python train.py --hidden_size=128 --vocab_size=4096 --init="normal" --beta2=0.95 --decay_fraction=0.411 --decay_shape="linear" --max_steps=5826
Each number is 128 + 32 x the weight over its row's rms, rounded and kept within 0 to 255. Layers, rows and columns count from 0. Numbers have three digits each. The size before them is the row's rms in percent of the matrix's.

# gate: layer 3 MLP gate, 320x128, rms 0.144, rows 28-94, columns 64-127
# up: layer 3 MLP up, 320x128, rms 0.139, rows 28-94, columns 64-127
# down: layer 3 MLP down (transposed), 320x128, rms 0.134, rows 28-93, columns 64-127
gate28 091:099152091148144074114171104106112117069170176134154113086160129127135134101093151108123077154072160149154108139088109175086183169131130196164153097114138081141103163174147083164131117092129100
up28 097:100136131149149091122137077122138170126131160114079145170056163094109137114162060164102067131157127115164153114144105179146146161163100151165165108075167153125108127166201144109068125072159149
down28 097:179139080131113165078104196160136104127081097143192108136094117101165112105128135134147143102162083104108116096134093091127071115112141124101132168149111136117162076132134214132155130103063132
gate29 117:089125137183161121135148152119142111084151083152138132138186092116098145142122166064164117147142092170157133059126139120142102180144148093136122123131137042050137141127069121133138113140129098
up29 111:179111132158152094132126104115122108060147116107160094119152082125168081113133180064129113111118135170115091116088140148117160187119136114131172129089156045128119144122116118189109108131150128
down29 108:123101150157193136163126103103129145135069095146162073154112150115088106077103148146133124155104163115089156154114139169127168156133060141133147168070091102136099140158128079150089135123185146
gate30 104:139147175088102129165113115152096044082151116110145154158100114138115094148110175137123154132130083102116148102107161116112066147132126104125066131176134114114131115132122094144149145131034138
up30 100:115075121112141083150127170167127160169177143128088087123136081182080104095179089146096130102108144129143167138128121135068149092124091159156138118133133117067083165093107122155124193109121162
down30 100:130140136107056227137101159124139129080124128120197124107088184045141201145136160125116135103157136174135134147167116100152108156125165176114103112120103104134141126145197136145171054194127117
gate31 095:203135156193133130133137091108137113125142161162166143166102148123084182066173132147059104080154157149182090129121155134080184154122210102154152166143143156125152142133121150101140060123142133
up31 095:104102138157135153116083222172132144076107186131085135142126193120076171115087077101162133157121075099176120161178158110102135139087098162088126148121168112100194150148108108145104151108116087
down31 098:183182129137119173109134111101126142116203037166117187113110121104131188142145156171119130144166103177081141100035159157139150127186077108119135113143112144202070087122167147122128092140114114
gate32 090:129134113136150159129150104122136112109139105109146123074116097163123099105145069140161127112154168079084156099160113177150098092075168155164134145104077121137189139184163110180146070191113153
up32 098:125099087166158158168094116091159105049112096111212174119156103160122154228150070175142112094131196115130143105167170110097123134116095168088074113130078168118113123150147073140132101174120132
down32 100:146123099113125183134122108130204140107129124127133128153098085134136121145107157131075145107089072119129071159102109095114148139172112128067096154100126157141060141111160109139116123109104098
gate33 107:155080150091164122174119200174148101120216124160084128148118127120091108155103140095104132124130124167151144123131113149142132178090162059118087113110157084056139150108092150191181135124103134
up33 113:134087152141185129079133126112124157178144142188120069149137169167108148120140114094102137101095081143113158119100154156164134124083110183148142194069135084164127129174144075121186085137130080
down33 114:061127165110222104064088151185143090135156184151127078161107176082099123120083135106136143169178103168102115149156151140179092073124098139130109147092101138102073128127156079128152096100124132
gate34 099:096117166083130130145138109147146145153100105096095125092150093138176156079085104137128072145146139149089159090142129142099183125121154157130141126112124071206101170126137164122138087146153136
up34 098:160112096102129105086159112183128107140190106151184165193139135110125105154155152081115166061139149062117170223096129092164132129168113154155080160160108131094145151161087138126154152104105126
down34 100:142126117144124112120128176162124160167187068147152111131123118099117127177073138164141138034151124128097164118132121115164144141139150114180119118163112113129134151074110108140109137150076072
gate35 090:137112099118149102123104161110137164197102093059154133141131083130124083160139177161128096071132087168107115178111160075099119189143146095176142125156156107080086141144165175137103118092108117
up35 098:102132137112191117162070122155102199093106140119105142149128147083110162152154167190121089118115074131057109196135136072104173147132144116100112130126167099094086115114232124166139083119129102
down35 103:088120133124126138173140099190153122086066137155086123138108153114149220094109134161109058114126170121082099147175155104138171102127114115077100160083094103140171174128155080161177140119169170
gate36 102:123114135165157090159174076156190132147132075093104186091154103115126114057126146135116148114142084109154118145081148114024177158086156141107123095171120160115123145162058147145121096090158097
up36 099:153112097143096146094128109142118106077153174164211099117151133100127148143155115143126085110104145155156141179190128154128173115100176139124107133108155096122146155112140058088132117191114114
down36 098:122064171178160103117162108148155159121106114109098158158117116131117112170100121149099142081184109085163104109134125150119139122149191140102145142083097146179070142110122154121159139124108141
gate37 104:106093125119079152149125109133102147102168134113116089102114070121148131094156069131107140087135090091138080183122206132184129126072177095095068155096195155108150196114090131137145073161087125
up37 101:096163185180085164124130121095100177148112060136104107192093080115103120125160127155167180187092102187127102061130130082120125163118111146092169148119087175117123080113135120181124154160146130
down37 103:165224111141120106120156133133101102124136140143129092143088093083124158082120101065134171144119144143161105140167091136185092148107082149103078145174093148127087119134111161107058082170110165
gate38 095:112129125182130137079101092113113144075100097129162122087175143178170168081145147147098139146178102133115105105181108128125113164094112186110121087136129171117150132178152126172120097095163125
up38 098:123119125116178151137180102163055086113134139139132123121181150093124128086147174173099108119127125103140163132177115141204164145189133116138131141182100139133206087130128186119124127112152151
down38 097:123119142113120091113140136074160135109147115144115143168108098138108093175127118087175131087148159132124081135111109162104073156150162104150143139082157105148073131084120145116096129143031131
gate39 100:201094103152181135133146135117155132127144140072124187161150124124081165128095135134121115195131213151087124144131105071091201131058185153138073095132081105148132160138097075144133107160132128
up39 100:072119180149149150151108152058135161128117121060165197155124149133086074153102130133120137144143124147108152125189094071112134082104100147144135056173082114165146139144151110164103093188132113
down39 100:113131127113129131115106121138058107066120096112092082136105108129155133113123134169050158161131078129137166087076122159090131184163116126122164109182122151087156065118132204109187136093118171
gate40 109:137165112128092117040084126117102074157144146109136111092109100142164086149134171149105145165183140144138091144130166089118093121095187190117152089135136136161094139115036128077109157115122119
up40 104:171049112139114168166128129197094172204092153124152126067153139113131201110148127135103110149154166116119151135093098111106120111123076155169151113116114142081136148156129184149126120100179119
down40 099:125123116121146044125171104101164067126156108088144170159133171159136067121094088129088103119141112094100201173177168132159140169121175114150097125136151101112162143099152079173107108187145105
gate41 098:149096166126073062119160163132173133223095150099155093105169128145144167084071163123161158158140143112191182088131064148112178128123113197166119129147128174177124130168140114148091138148109178
up41 095:164163060063098155147094149113134139100134115127120104114175118138114090082092117108161127127123136158143157182048115138122129171112137161081150086118137163212175103141124061123206102102118138
down41 099:140136177078115114128120173157072152130116141156163105153126160113160119138149165087129103135107107163133085076076131124170085163115070114160177211136139126109153121125137138131139039099163105
gate42 099:121100116096152114136184122086070063096081105116130086180116115147120113094092120161150151130125140125116149085135153116097114089092154131163203134115115161096052149087167170127104097149157167
up42 101:139150147106128155127125154110181081122108151132119163222096135067113122150105123116057156166088129109105093148152160175149204079118129114075124149184143139093163088122082102164118163084125092
down42 103:120150106150104127121106117112187132116168135112150135112146053070129060149110117091108149161126126159141149131134122116097088127177162126089127105136096128116124067148123052140127187147085091
gate43 097:204124117135130138122147187113104076090137119170120126172166084169130145098167098057134150117122097182233140128077185048123114097133144131186102092142129118080120175132100116117146144102134131
up43 104:092081132121120138075156130109161158133158052049134091115131127109090097113053146147088093109163140148108141113146140096156153128068096117125175093104129126118167152115150162091069128089129118
down43 109:104043118092172160117176149094125125075136095107183144151082074162133115101093136097153123099177161126095150106113163121121153103108177098106140088152134162100097116135129145092128091127094165
gate44 101:147109148124155095102126156160134140078112074114158101066157133115138143090143161112152109122124145116102081125103080123150149106157097117159187079111152042129102061130155140123094169105137122
up44 107:110111119143145121099148080088147120127080085122120157117154108098074109067143145107113136092085056142080141169147126141140115124103139169098053116119082113117160110151181165147070126149157195
down44 106:176112120163126051055155196158134092125093102100126160076131121097131126140106146163132110134152162130129112139118180139154190103126075093111186127104105086142067055135122113152121114100131128
gate45 096:062178158097147166182125162107118077097134124175119177087125099097118134109065098145101128102140127115127156146109130104174108130078119122120144147159163125038120195127149108087174084119105160
up45 097:085103114115141142109142119163122138141136132112166110103131139122147147092137131137090180158174173155156223146163169109138096122164112136170126066190123104109099163174154146118123109175153116
down45 099:163145114065108140123145159156162172170167142115142104144120142180116131223146133075102076068137088140171100144153150163180126176137181127037132139104093110155162072105146171177091146100136110
gate46 096:083112106110156097125134144103154077143136078149087129085159109158093123137079107071128135154118049135112158138176083155141181102133183125170162144138125115122098140080106090079108079147113124
up46 095:107139142086125150142126185096131060126110109173078153148095154123115150146101118115175127182093082122134152145179125130108176119160112119136141141152066150136139133107099145140136114094161164
down46 096:139146121135120127179133134122137141088101104118198107112072085090131159138142145171131126098146170145091076169133105107117143138098113140092075090128146123127089108142164158162085121101187115
gate47 110:156155119130126150142097146104134105140111137174121131153189109102146109122139151083150150177126130113198092085117109101124131128046173132137201119107169081113165142119108092117115117113136069
up47 107:149151095154104157135064076136133113110186100095119173131055205190149121051139087177109139142132110128141096104150158172114103101169108122141145095182158148124103071102165178108112101146118108
down47 104:195110055098077174080097095126129177101126172132109150131152204104132164105171147084113183169101160122175142083168148114123115148106131154078187121077151124116192110085112100102120114110132127
gate48 090:058131085165136093144122131150108152158201083174100146147145105169136184178113155145118123162081167118109078148143066118145135134152098078109108124170112149122109103112131137110169111074091134
up48 094:089120201136136107175076129093159140080139146135104162113131170174113104130119159131135129146105093148148150142121098099133078165135113097153116186135103148173142120154112133167110147151107108
down48 093:091119116175122128115135093077147160196121096110147124080137142076146106110128150137142165126173122117115129123149154187186162128119168142159096103133164078121140127178173168102167172183159107
gate49 105:092050092117150187128060145137104154137151109137110138050189130163124141155070166106123133094133134129130119172049196115158102154143127164090130174144142126144058177103136099150138153149098120
up49 098:115137106136141161118102147124122156110144124115095147071090134158144107141073144153108092140109111107084091160076130116198092127201179129147142113132169199175121126145178151159117114099118147
down49 097:164130102125110104134148104137106117128119097097104189189098179083077129154175151151121127132116092131127129165133122078120086164173074076111139127135126105139149091137097151104155063113093087
gate50 091:082118110141107122132162136130149159047091144108195153079127117163190152102148138076109162118126142138129149079146103117078151105077099091179192066135100125070170133116091128126136136176184127
up50 097:137109132055148178130121098105115132127143140092161069171143173091079066109102098108158121102136215128095082152160154189109149121131119100109087127125141127153162125171136141113117136088123090
down50 100:143083110120129121148075101129132136205180132142126087171108115111115063145160133163148130149171098117187122123150139139147083182125151137140079142074180121148070104128146115165070118070080143
gate51 095:147088068126058100082175232130154117061096120096135143116143107196058123084140158147174097113123118104127130143037188081133106131135139172148123138104087083120091161094143157133136121138127127
up51 089:080133073114142180065127136139126102144116115152163144042109114178105173095147117178109118127123152070114081142042124183150093143180146157172132168120115136121047105135174161142143144102177125
down51 095:104140117111112168090080132169103079128122121189149186115070176083152109178108160191108170147121142115113084155113116192178122201194097128127142127153097157097197169108138076123039174087113209
gate52 098:149104107148200108145093050164123141146132116157126064181149115100102113105102160120125144166132154163150119080131084110148109110121137192087126140055147129102118136183064168178140164078101107
up52 101:130185081139111075116111132139160115127182122095115161130090053108127083136162099137141050153126067169134088194170143090141124143147086166163101096172113134120181102107100096134135086151155093
down52 100:148121111164167048131137096149109079100054133181119073173169134156144180119129178137144208131119173095162168099099105102109132123103126146143110172086144127097062181125149100170115135148128153
gate53 101:115098120151133105109092193097089153138138115105167078136142085143082128208156097041131147086128131122186108138129128115120132097117143105135176151160182114155106127165133121124150117137075080
up53 101:160151139181061142145170217142138116103130164140107140142148167137146168108108163115113161110187111161120176090140121074101140130105108141108115188099052136184133177107131133141095073132160133
down53 108:128153110175088138136088135126115084094138113146114111124171106087124091137139112067100136077129088099123182062178077116142120127163077141150143192106071121162096157116133136062167119099113137
gate54 094:178102069148202124140119081104084075087155131177074151119125149134126104164125098117164078177084096146111157084117163099127096200096191096120105123154144126080107157146148138050117168185175157
up54 096:131116090115095164094126158134192166162126115130139131075069112114138109155137143149104170102108137143166091096101078125125138098128066123182163125082165078128154185124120169192138115145128125
down54 093:123064096095152159135131070138085117052134174154078143100160141158099112119160110087144128089098146131119107121172170100143104135112134065152109127131171138113087116091117129076028153133133139
gate55 096:089070191113126135107127126093104166095215101095050141088106087095108133155115121065131107167139128134181076152127108133131073115108098094128166098171101148123106119159137089143128134131079147
up55 101:091107161196086162164105091119124141064151194140125074057166145103109134105148174130188138136129138097106094093134139154113141067106117162157102142110051156202111157141118088073117112111090105
down55 105:107131176164130134154099098053095129091099145137087082123189130094142125148095135122124133117105134145131081129166154109121157137143099135081118155144081139149129162154129143147105123080092144
gate56 111:174078161180127126067133169134166140097141101148114077120124094181094112109173151060152131071140150154159177111136125083130137117118156120112111074154132084109072108101108109167119133111122175
up56 126:152120127156219153077115068141145127081091166168088102115133080162101140120178123148173132100109152129121163127129139118171176149175128175087116097176093083132096063099086089144122108149146147
down56 110:121142106134164116125113055113123150134070155153089130094182105123127122124123140166170115129139115164100121130143154145145131131123134142108087136156107094122125000088083122098134109140097141
gate57 103:127161151103138043151141125120144146147139040122161135127190143149177115167105108128097101131131124173201127094111143117116167142099155143101116111146137128091116092109156106220090119163108058
up57 103:149116130115138111128041131120130166108132104161114143086088163112143116140129116099108128123177172079155156118107153107208182189076165166071111198063068152114096079130121092101101107124144065
down57 101:114118160110137106161157123149118131120079120089084137177130136109096175046122168128115119118129132132082132125104089133115123112136129064134116148157137090143114191120143096095107119110198162
gate58 105:175140198162162142155110197164143137124179134113170136145160086139111165116149156081129092106072085124096144061152092123054108119080149203162155111126105114130072146108105146144090098090147155
up58 096:101089138181134090111116114101136134103086137078131093050137093127121156128044122159074138138122175126114115194121122112159137137159110144055155136180113133116139128207143135092180146169147137
down58 102:097095140129103095188082112121124121168141102100123117118153158142123086068136095150098129112178149170114115154134158128114133143148129096142117134108103050133151093192110101118163170139101174
gate59 089:080136089058094157122170142122148187133101098147144108165089088150101118119119124160145137090158122095154147093145179172117147104153161160174150121149108097124174088159172081084085110115124078
up59 096:150145094144144141158194082089111144195119125145122049111184144147107160116074180138131166102160109131150199106198176124163110160156139129081152116156064157155107121104159095096169097087186129
down59 091:095134158160095115079025133163110103074102121117080147095120121087165120124161116139105071157109124112085038152045106106142152143108121083146111178109139070123136179150105158207082175152103141
gate60 097:150171160171136130156143191132135131108140125151131113118090142104125156084110177113141113106185130127156144093102121123114147130071152134148156050163071115155137165125129115151131118076122196
up60 102:097112122158087081101157120117174162138118112106154110063211116161117111151160096073187136145151104155137144108152146121146101152082068151122170136088162161109129125131110101071121065185109087
down60 101:162134134148132083136140144161140140098093168121096094125101122127110167125146133112154089132160127081139106116106132058116143088019150137167146100124117139135077167126124074120170097146130152
gate61 103:215135103112075116132128139173124091155158107074153100110146158136135089149134120100125174100148104165157192131073141113077125093083163137109125132068146135150182138154084128122181145173136136
up61 109:172108210106161102103088111093166161184119138140167102081200121095114120116149120047097146169200159143194131126104086125150116143123127192083068095156109158166148089178089086100149167119103141
down61 114:096129164124161110150145075151120172130112173212102094096111071142118133091159152122097133128124157145103087150144150085100098094138070085146163137105113178107107126067086164087078088098168081
gate62 108:141150108111122101135135124118060151155139110180192184132124072153163079154151158156084102084134130117114101175151119141171141117097152136168196048141128067165154159156145125088083084160095178
up62 115:114113140072105138133147125157128107085140176105147143179116130137178078133127144115175110085096103073152120139153193081115118167161101139162105160147153102091133057188112151133178107135121089
down62 115:123128134117130124104098134154229209143097089102117136149108150104161149150126131172146123114131127146136145129103137082091090093139076176172070123175183103117166078159114121144147142132162152
gate63 115:135108133214124133112094168141119100130167126105103126128126085111153205166107183150152147149126065216161159093139086138122129131130107091188102117185095136140102137181073176193146163138129187
up63 104:106166090133059121108140147078147062104153106073132114160142148166143107113127112125102098165177106159122098174117117201125118093110140162129117090131182111142180133093121175158049114110128197
down63 102:139088104097164153127122095101059095177177130128124101092154113079113116149081080124152145140080149074153118077068109149135142069074093159108129178116117125142125054141117156141129117113118153
gate64 103:126150141076148101183143152080113092091116133161190055105145118104123167121102117108128114083129145191150188128097114102132128128114120132168121144053119114096153128148167130062090056129160106
up64 095:111118150154152141135113103122061130171153144127170169086168077143186149088137080128136146132124113052106165169102166187119096135172158073113099179123127079141092142144150143116177102130154113
down64 097:126134096156130142141127140152108136093124130160106074141153115096151171122129119119114147063132100194178153090119071080175175116129161202156158089071128107152139143141164159065106129168144154
gate65 102:079139121166152116094091117125169107128166186115103145109175169157106155082142057100150175119108136162145163071132069126084123103122117098184076107122127120091145129134053163172111106121134089
up65 106:139117139154126145161111096121119059102102165159112129111105159119140087134091100183116136168097156152126111084181095087100146030174063116161127183132082141091147146093097130177123162140150101
down65 107:158111125123132141190164164102142142106110049117134138185107141101155167142111136130099113154133147093119136107142185161144132154160163125115156172135146115183073156152197125067135159156185078
gate66 096:160140093125173104051134079193075122133144155109126127117052114107166155081060128106177129119156143191122148144113122123145148162085127137134159132123112093101090140096167148138129148113144147
up66 093:065096102104124123082144184057116119105113129139117097114166077100124153178103077148107157115099114101175109151144186102081067106111107083141172129126122154137127126106175185059144162158082093
down66 097:164141137129115160145118116163144137125167134130158129158164145183113110088161156141162110187130127075034096138171170140152224099117114154123096148157150198097097117116123037174136135090172122
gate67 093:236131120148058105126128151111147153145136071137119156165144106193135114138140148126118081125162112143095076074140128091111178154142168090165131128170170114105118162139134138134106094070143132
up67 100:105097203116137137151102156123127182066180103053129089129138150056085127132139136105122159102095115103147191164131119128175112126112121147101106093099127093149109105137106132109087164104115158
down67 101:160119162144096130161076079124103150109110061087147093164079143145099130068137098167135129127124135112148198129098152119222152164108167114100184087173115140151101106169108135118093144157099138
gate68 097:124102103145107139155143187127197085173159097143069184080145146126121110144078107091129091171089146089120138093080081145100086108143088101199110069153122087086170101108123127184110177122138166
up68 097:108109166147133095117101132128101136059153172155160129206075121160084157103102095100139134081142162187128124123119199085125102135135140163078050112080085163077125131158087142124156094129114119
down68 098:071115158107092141160132134153127140100135178076133175105066098129134153087126110174133140149108144210148132151082180070087079065136127072100078149084135096082114195130064142137103179121134102
gate69 104:086136106116129142148171154099120115144145109123215138151168130154125111135159112108115127129115152199146162141134174148102138161101111120128136129094110044171145182137130071164172122131123115
up69 105:173090167094120148111164166160126112085077103125106166133143096142133164094092121114091105127162065131136137120152152158173097149163113051108138128153134160105129126174118132108114115167136118
down69 106:127120076144118085142156142129171136153084115110210126193135135146139168169119101086166107158164141141141197168115128061130175096097118148092160146124148076152166167119099082141119110147180122
gate70 097:106097153151144123100174108119083112081084118118155187159111047152106165143089127135166119157130108143133203133107099088136172156099105128131120053160110100104126152095060041168124126110145096
up70 096:103068176060097087135172130103138126119130141152143115098136163141096079147140118066127157112128076120141090160138129073111113083126131193125083158099142155177117119147123141114114048174126120
down70 097:133128139096124135158137141127112120154082163141152180213162107158124149140135131114122089147171168139146180083128129138132205153097131118131086111151170101115160136095103072179162168133174090
gate71 106:100106158160098145134101172192044183149146118147153174112167093146141083124153138065134148138125159174196153098115088110118072143158165104134162130133068061096076136115120136138171108100122116
up71 098:126146195152066117152101150101048110158104145122164148081122093153110116111127093043151132138110118190144107141134123130149126116134173137161144176147082137188138184081155137138103123065128095
down71 093:126120138160160110118209129177175133135066135161145119090139058129130128183086189122135170177121145168124089131088108102118164130150133113101100148110141114102117214101150154189168112090173107
gate72 097:186132135114162072094085150162121144123118126137119153130104142105118101067124195092094086113145152127161100194114131119105137064113144078132146100130153150098141159087098126110097151153098148
up72 102:140145097088128188069104068082113184191102105116148089136087074098128119098157133165085156134131108108133114151090138232134177159091172132147190092124127111105115104086087113117119169143142105
down72 109:156172158131137107108187104065126066174091135151126102161073096142133131087166123185164164097150126189124158113114150220129127172107114154074118117141117070134127065133105125148181106142125136
gate73 105:185041111138104105147079099123115144078154122198075129118141115120126125137152106136164106101164154131131140133125158164147101155126133086118173109074121085094110154109108087137189074153103133
up73 098:138162132169122133192126089118172157153097135139102094112098077151095081099061109174142139188055168132110085120089111120146164140129164125122063140166133161173096064178138133145083073104132107
down73 094:110184178149134194116166128092140115136142114125180102114081111133152180127103153101108090104208185162149104135144094112110134161121160122045096126151125115141076101113077120165119207129144168
gate74 099:187111118122082134151098099110150107178132074157121152068094105091150086124145147143124148134075120091112187139117178154165119113118119076122143114118131135141074137094130099132110137134138196
up74 105:098135152115104088118122162120155182059121112161044149156154151120120101075060155138138129159147096176207146108080082083106120106141147117120119130073156094132094150123192145159082086109092123
down74 105:144113102151144165100160154112104072137120107144130145087135134205076123075132127154144132186152102147114095096086130117146130184144209140084155153123092201125129220143148192126102082129110057
gate75 106:171157085140051087159092136144181140158148133128141167084160099143212073102088089151159111121125135146158104141138178097146161097124101122108113074131133088132096175197152109105128079126164148
up75 115:141146189205111117136120156152076142104143133085092176160168179117083132142178152150092134165124082115213124131211146170076096141117179151154136111127112173193183144133122113150134121110102105
down75 113:096130114143102100133124147140135182152161114128082174038159187125185096171108073194084146138079130068164130109180115139128150118077197113115142141089139151127160111150159083127151098091115089
gate76 093:079154102124122125119136120155060141132089122065103123165091115143158112170099077159159200134149091147083119125139115090155176157129132088131152131175098114161112136134098150135170111159114154
up76 094:118179160144051137132116168160143127109155094095128143143075128106107102092070122166182125140130183148122115097112072094124122121113094138135173101136190124150071165085124124158203179143063139
down76 094:160168108136170177096177119096127125079136112118137122083156163106177145097079078147113147091113144102130184128131106174188133107145124105117081116180128139134160105109146166134101146075102150
gate77 097:150081147141118091129189110155148094122151081112087140113141137115138167092144118120127168132147111235064184164097134143132129184083163116144112124120080116067178110131162150128098105123125177
up77 096:153131117163112174174132201137112123138102127145147126099133084144124077167130169156157111130129160108131106143125057119188122153091111149087120085180180132085117046144057171133124108049131059
down77 100:151108113074142153116121172112124124151185182097121127115089159189139110121094185139136073101153146137167114218094099063116136121124142133164106097157133114073106090097081161176124144055128155
gate78 106:155147119115131111174103088125178102128136058101154152097089123138075158092105142118097070120055169123112096126140122113133070098104063078081100059105121131092126125069129151109129161077090128
up78 104:121143158097138046107149104160134131028138151158131078101130185158124137134084080094155093133143109127104121127155084167079062171103112214093109146127151171100139131116129069147128108138159139
down78 102:188115085109125131157088128053049164153177155155103154135131139104094133161104154165122103057164109122152143167086160144097138114176174147111080119151119126143129159148107178097083149151180102
gate79 101:148130099085179164091103119106148039072111096098091176152101172120124160111124056102109065153118136147052126132075103128157138121173165090126145079137147107084065155107162143115173163165081123
up79 099:131155128125132111112123137148126144127154065069144074125132099137195093112143124128088141133175213115134159216112156160113121095092152054141170100120113126089142157155133077165150108142069106
down79 102:127149162141160124144139108123123143135093146126101192165109132162125140088111088082219109091107090139093096135083157094120120210119108144134124124115126138133033090123180147127150132156116104
gate80 091:133063125128131096088088187157113131140083104076103142145080108167110106155151124111135138086127099162124158143110089062139122084110143124122108170165171145077108138189134120141144144129086156
up80 098:104145080109147113150123107185083180153089134100185134130132123074141146117087123182062156139130157157122122118172116122127163131121128137132084165200133125178182084191092112112139110162128162
down80 104:106157112141087165158173113110138138169091149118170123134128167109178141132147133201103151170153196178083094093136119163111103123128108149150086179108110122196184120132098084145214089153117107
gate81 106:147087134183156138212143163089110088117113108139125140113130085140129080191143175097085169072086138187140173099107140094128096120168124108122146156070136043136102148105111175110075115092097138
up81 103:114144144087099166126160118132120158109101089055168093139163147109100133113072089175111089106109120150115112173128170135106145107128130113186104170157163149143142154081109089100140139117103150
down81 102:142139156157152143163150140098127147109130099085088121123125073116091055089087172099087140111122127198121141121177093112144069143165119152117120131099091040152133105144096133092093134148103144
gate82 098:078137143117152080108129137106146156144175127160138129191098114127157184126089137115097100103115127150184082105094113136084160219075115165100111121196096120160118142143166134070203151164124188
up82 091:153129136107140066158124076177173154123139123165171135154139120161152178105133104131061078120104118115130095157137144093155120137097095136171076050181102112140185129146098165108178115116124096
down82 087:148100094133137127104083137080085150104104134113087084096067163081116113149128157107150190131120117130107192082107131126097137130126091105154126184063145163152141129113154116094134146116146103
gate83 107:062074153119131025099107119140184158151093093105106080091141141152051096120153099102089155089136109114156126105136170113110142182108176160174078112097118106168148120120126119152126109181123185
up83 100:150111192152102136110064110149191133144113148157149148072079201089158121086157096160131136146147109105130105166143122169133128116153118083134041156153094122171168145108196143139136100098120084
down83 101:107154138078157143127128131127070130109147172138179173172139111108121096135118084130137113160160114143107215141114152146147148125111189105131117106130133171115168129152113133117170131143170044
gate84 099:203121104150083122134130164109074057145064116154142157130150126116093156066117093115166136138139158114159154130130135132133105120093142102085130074180155159085128113141168110113149100089143128
up84 100:159123114134135103179110075087139095112081131133100127103166133070078163090127138153170136183117107104137074134117136101107109150113096121056107129189147193151129123160133069144180098148133131
down84 100:079126068128175100112077127180087159137163135132140063129126153196144100140159136140154138161098119137104158079132172116129120133141096138128093165124141147175149102126090175144057174058133146
gate85 100:194114131106139099095121111179114195136124179115183134130129101126100166128163188124119160144150133134137096173137185079138126088141161087108144111147051123138061129130102158173132135155154163
up85 097:151106175125101113182194071151133110121148119128154180097106111136169095053128154147096154090102120076108146138071107160133158129155125175164085150162156146145092095140141156118113121124147094
down85 098:078152177187112118128120142072144089134196139124117144138094134081150104173066096132124150092166076091078111108102145219170094120109098153134078140110168066131119110104108127160098110126098101
gate86 095:115115109123165116132204097183068158010149172196068160123160085111114157116107151120123110139111137157090128105143152130130149142128125120092114123167124140091134137184142165123082137117187155
up86 096:130093076207149133137059084087139138102167117136129106106131185162203139114148131154173106118176124124137150108065049131143105145157096159161136118112116093133163127132096157147095103135137105
down86 092:158124124142098148154207097110132131120108147119054181118164086093121152158135106157065115128127152137094128114154147105125170122097159124149157140153161116133127125134173134099192089130139098
gate87 103:174143111094068105125134175177160157137152104134151160115187122142141083118119122067133137079105145160145148135143159137172162142067108152178136153141153112112123149132085159183146131184094100
up87 109:167099131171128109127119134123110057078125140121127130124071179133089146122088092151123077156120069056156106124136141128102126130146200109110078134122114139164065155135162084155113174104140171
down87 107:168103147125119080112146158191107121128117082154138154116200132083130119170144105105148172049118101086146123157135156132148161134079125139146143157133094174143126192092074125128110158205113142
gate88 095:118085158106066206150159139100182127124138133109114111088148087118093134110148073110121094138093157114174195091145138174160162086099108150143065106108122141122193095144150122104176111129102152
up88 093:147044123143089177122111128147183147071135150163163088112139171120096135057155095125198133134102136121146151103157110141102146114164106119168105130075173141056044119112158115123135179139086145
down88 091:142074103101136152167171084084195112139098123116151108081214107104145156144112180107085144129147143157164199133129160159152101150086111091131170113097074195132175123130132136167156093132140188
gate89 111:158123122175129131104120125116131110115132096111150111090166078148113087107066126048167087100130127163129130162131126133144173075105103126151103088164111049138110080112118137142070077120087192
up89 116:109136062170202127077143080083105100125104108117079131091164061121080145115099090111195116112078093177093149155115115181151164099160091121104140143206076097113109077096130090161090059159114140
down89 091:170118145157168110107142085126131172145085128126103106139116122158097155128149104127171109127130088127064129161171163112172164104152135143094131152145098090201089001089169116130100120120122152
gate90 108:143141110125134065066103129128079127140100145121066127205107132096083181129090121078150077076152065123183136159192076084135087132115212124100113175105177106129157134096093097076113126105122107
up90 099:100125114193147159083149164059127132082140154111154131108147118095112164137112110173198078129064160122105130154128128109173135079095139188133102101140126070165079102143128139108187158080106108
down90 101:096150090102112164138087158129158111149142124214116155112138126101166133121169122107064150104120140122121141109118110178111100137210082109181147121126068213116139138167128209201110125137197173
gate91 093:157151144179078119118066155134183086086174067108123097157124129167163110094159141147138127116154127112169108144126112103122150097102093092104073133160122118156080145137147183155192217162139142
up91 095:138178080133150089111176104135123143088134136103115114083118068123124121110141126147171144154130106130095146156097091161089185141145193150141130122073151120072159131162151150112105126088080140
down91 098:163142081102124114126080113112113127133124083140136123081089109198156083097120101178148157091169108163121174142145163084056118126097220127151142118169141125110138180127176157204128107085143143
gate92 113:151139115137160150112120122114145097119076129117105120099181049091098125082083130088187122104128131211122192158110163115147163101125093149107111128170125071126085099089107155150085115140114193
up92 111:154114151074111152189104145200127123136145150140175153126121188141188131159181129132135160178158161112160126101111181105100087122115150101148120136063178210107131152105076121142168147158144092
down92 090:127123153087112135154128183160171123136189149130150131130092166133171124150129154092100150124122144100159128083135080138088122151134100101129110138121152201091157255122112157126152142132107143
gate93 098:157158137112096099143126131045097112121137066107157130165136197167117157166082061100133114112158084084103139131142071077112127118140136132137125109132151110138174145163149149158139213185097146
up93 103:099121073126164141112136154120170112172079114125110152107071132175189117152157171159112154167120088141155125142124076131081126116087103107122182083106110085149140163136166132142209143125127096
down93 104:087139207103122074154146208126171153080168182126094096124105109058144161162144147142125109109142116138104075101103071115065094069132134089137043133137125067118107095107113124093090120149115109
gate94 103:175076079156123072154131128155108148160081127147105164105125144141094104142076153075111161156171122147113156205092103057114098115102154131092148177109140172119133184147117123179167103097085040
up94 100:127131164142092129098077126110146137114157112113138076173114118126139125083177135138134101116124110131161102071175108134125145116134084121170132122148127085166168129165101149066140070144199183